config.yaml
num_hidden_layers: 8
hidden_size: 96
num_attention_heads: 3
num_key_value_heads: 3
head_dim: 32
intermediate_size: 384
vocab_size: 2140
hidden_act: "gelu"
norm: "layernorm"
norm_place: "pre"
norm_eps: 1e-06
positions: "learned"
qk_norm: false
attn_scale: 0.177
bias: "none"
tie_word_embeddings: true
parallel_block: false
init: "normal"
init_std_qkv: 0.051
init_std_o: 0.0128
init_std_up: 0.051
init_std_down: 0.0128
optimizer: "muon_variant"
learning_rate: 0.0157
lr_mult_o: 1.5
lr_mult_down: 2.0
beta1: 0.93
lr_head: 0.00789
max_grad_norm: 1.0
warmup_steps: 200
schedule: "wsd"
decay_fraction: 0.674
decay_shape: "linear"
final_lr_fraction: 0.0
batch_tokens: 16384
max_seq_len: 256
doc_mask: true
train_tokens: 120400000
max_steps: 7349
dataset: "wikipedia_en"
Each number is 500 + 25 x the weight over its row's rms, rounded and kept within 0 to 999. Layers, rows and columns count from 0. Numbers have three digits each. The size before them is the row's rms in percent of the matrix's.

# layer 3 attention value, 96x96, rms 0.425, rows 57-63, columns 0-95
101:442513496472548491473467482527475519472515526477533520456484477508516500504445523510508503544474488502462510521458508522502449505472506516512522514459529529516453479520457489516511514491532508512498460493571518474509480483484503523498493510516501514493527511547530488504492481513538525504
093:469523486513524491493514560486491537471454477546517475506528460503465512501528493482485472517546521486485479491457510484490495496494523511534496483547469518503489521522487466479504454534488531513526512510456545492505514513501457445549499487484503525473514498523487488452530525476522496504
107:500472513531523488467524499490501529489529471462456511510485576477519512512530480495495549509520513470480524524527507449494497487470487511507508481506523461548464493550485519484497504522490494507487505498494555492514438488490481492488508514426472504535504526496474512491536480517503472499
099:507507488517515544509504447525503487522476508457510478523471539498492532470465515478468474503470509521549481464526527516493523502458462469507512524462510473548518481462488500506481446494551489471536510518496507476484528525502501530523502481469504500512491512510515549506484459536509507457
106:439537504453449503482548481545494476502509476475500525476546510502488532503497538503499532485510484505524509516538487544545497512496506495460466491501502509492486515501516530492488515512497488491531509531514522513478477526496449487471448475459472531496537487483484466519487536478466539486
099:491527445490520516468539492503502480537459497487526493496491481490513536437497511549508520492455515487544533508485458531506475555458477543501468534462478499466533514461514498488518490545463528488512471483514501500486498519538488501508509482518489497478480519495463476513525502463498507499
101:497484572430487490492520487469515503528547491545492492518477524498513515528462507502493439524506497498512486522510493516455525503482510533540528488448488496522466481475484534507500494525490519505468497516461513520485492472539503489515493490540443485478542512475500521488505496479479469529
# layer 3 attention output (transposed), 96x96, rms 0.542, rows 57-63, columns 0-95
096:480481544501513509531499501534494504494543516488495488528487561440448492503500493451524462506504505515553494470506492474507511530538495478473532537492511478528497488461504499456492488501484502469509505502477465539503556544534483478478506526508526516472476499472494485476522522511451493494
085:512495448501498503503534473503488501521551503463463510514497505476544493447490467518514512499505463511508472533540498519462533444539488509489498496481489493468539499499533525498482547469507485510476471516543472540525476493506524492496500493512506505526484529453472542513497474547482518456
101:517530462476507542502527495476541483490518535518521535494490472512438504519471532527517498481506489512506463491478472509497475519513504474527514466535516552474530482547474468445512460504519522485526498496493461517512515500528514508504485480549513502423488489529466495491500486483489510482
099:493479555466454477521545563489475521546496442507518538470502523483476496509483502512500530519520470518480517533468457476527473500532497508514472493515443490467483530521472504500528496487454519513493497520499504529521503518502470504522485469520469496512513467497474485503509487490510524556
098:535472493484522493491445557493490512484478508505503485518516499488500459529480469488513516511506529494477492512496511487452512489497506463521485510513502525503534437520492444521485442477506498493464486458536489508562540475507543499521549514526481490516491527478509546503525473507525511482
091:530471521469497537512498508558499481502499520462524487516560503521500468507535475495499469494533467510521486495488524521466541485477514530491492502543507498484554497528453505493495484463461495507462527472512514536503450508434505466462493532487503514541472498479487495511484531506512489494
091:493517500541524509486515489542471493534463488520493474497498500487535498489510523518510524485557472526551482481488488462461479540504493449487508501502520535545533542523512514537459483499555480481516555476482474445540512491494473504501491490496468465477482470495494480502502495509491494472
# layer 3 attention query, 96x96, rms 0.426, rows 64-71, columns 0-95
095:494483467518484515449515545481484509501446530470507479524481514521490493505532466480500473482497501527475511492488535527471481473458480501516496459530487474488500514509479516526510498445487497485511541560503491487489498508481519481517558531465506518524533502498493524490506562445518546491
085:499477524502468549519480490559545493488521495515461500499488513518508472552482455493524515492546473507466513448464489553529521476468484504486458518506498524500528470482518531489545506491477504492517515489464544514461473525510487487501507483539489521517501466499532517481498473464517485475
089:523465496520548495536506499533568494531499495514481495469534490508462477482488492479493517489444469507533470485457503505510517494535471514503514475543478481504509464489499487501484494520484495467534516492517499485493463475480557563490482491469503512491474558537529452494510525516500491502
107:516527427506495488531518536552477457480520505477490516491502493502500549518482514510466496531469456477540497487523500471459509486540505504474472525521465476502526547492488503541500487558503518465524520459473489509506495569538505489479491488487483503521491500513510479487503489492526477515
097:482478476477512469511493536465470528465498516514493477524498467500444519518518496515489495544474513451517506522542491478485475486469522503494510487508506518518525473497450521476528552493508520504502449512510483514504483496551532500492479491536458550511467501534502500452544525539482474509
082:487514466507497493516478489484526536491514489517486517492530490461489462465469481487482494459498475484497514520504501476433534502509525523532545453555534510491518490529502475546447508498538500496454532491484514529514493527564509494487527518500522466509492486512490465490493539533502509465
101:448507518486532512505489494495486478465541498544476507514476484496477494529562490478497471490548584521468477438461517524473539552473511498522495482503502493528488491499494528494517504511469480517501531511498537504462530483487486524481489460531515531465492483489499494518478502490513491495
085:421533501535526526514500534512508499520528499457501534490453563486508497439451473513483479504459486498499514506498530523513495483469483523499498509505526499488496504493553483461503544503467483513502501552528514491501525484480470511500461502528480477519549492517508489510496504503498503452
# layer 3 attention key, 96x96, rms 0.385, rows 64-70, columns 0-95
089:516470536484488513512461498455508485541507465513493455494534472485500479486495513547527528482510486519513495537472547513483429506475513534516498490492515504526508543505498514482471475490516464508513454503504495447479515526472485520473522501493487527443513528464493509534491492545501514542
092:500515465505491538514486483538500506496483488461424552553528498524467469469511532455528490530488504509496498509526498476520515485490519506538497472490516496516514497519533482531491470515503531516444494526504446541467499527491497509497443461495499501526494510544510500506497491505503449500
091:546524476518484526463481455490486507471508504497503478505497499524492485561498490493521487450501460489498494493523500508537486479465499488506490492564516523517547476500441463491508534496538521481469495482480541509510518512487505494487476464508478522487521474495483593531475507516514501484
087:490480486513503444466542473491509503456461488507532476470523505503513507505510506479465489504490495481506475487525437454522467488531460475481507506514513528494501498467497488480494518545523523497488469531540508519552525440501521511499514506493496516488529553549546494503497527546510501487
103:492514495486497487521511529520475491486492492509559512464520568421536523498494498501524503473508462507507513529487481487443509502494463481470534477531491511493516499534493524519485483472490503503499511496481515508505513448499444483546544543485503533482512518474489455543522495486494519514
075:505491499468496489480501518481469499515509487532471493524497546529534496498543485501556466499521513502525509507499509539468519497537487483470471508493489477543521512464454484498539528447505531488517494517504507484515490460505492491472466465501524542481505497510456473486459466557508466555
100:513488526456475502502515477499504506541496462491451552524510553508511474483473509546495497542475475480467547522518516493527507466531514502498519525479526524484476485517526500537533499471485538501479464466543497514467479521437501474519488468510533456514481501501491484486528494492501491471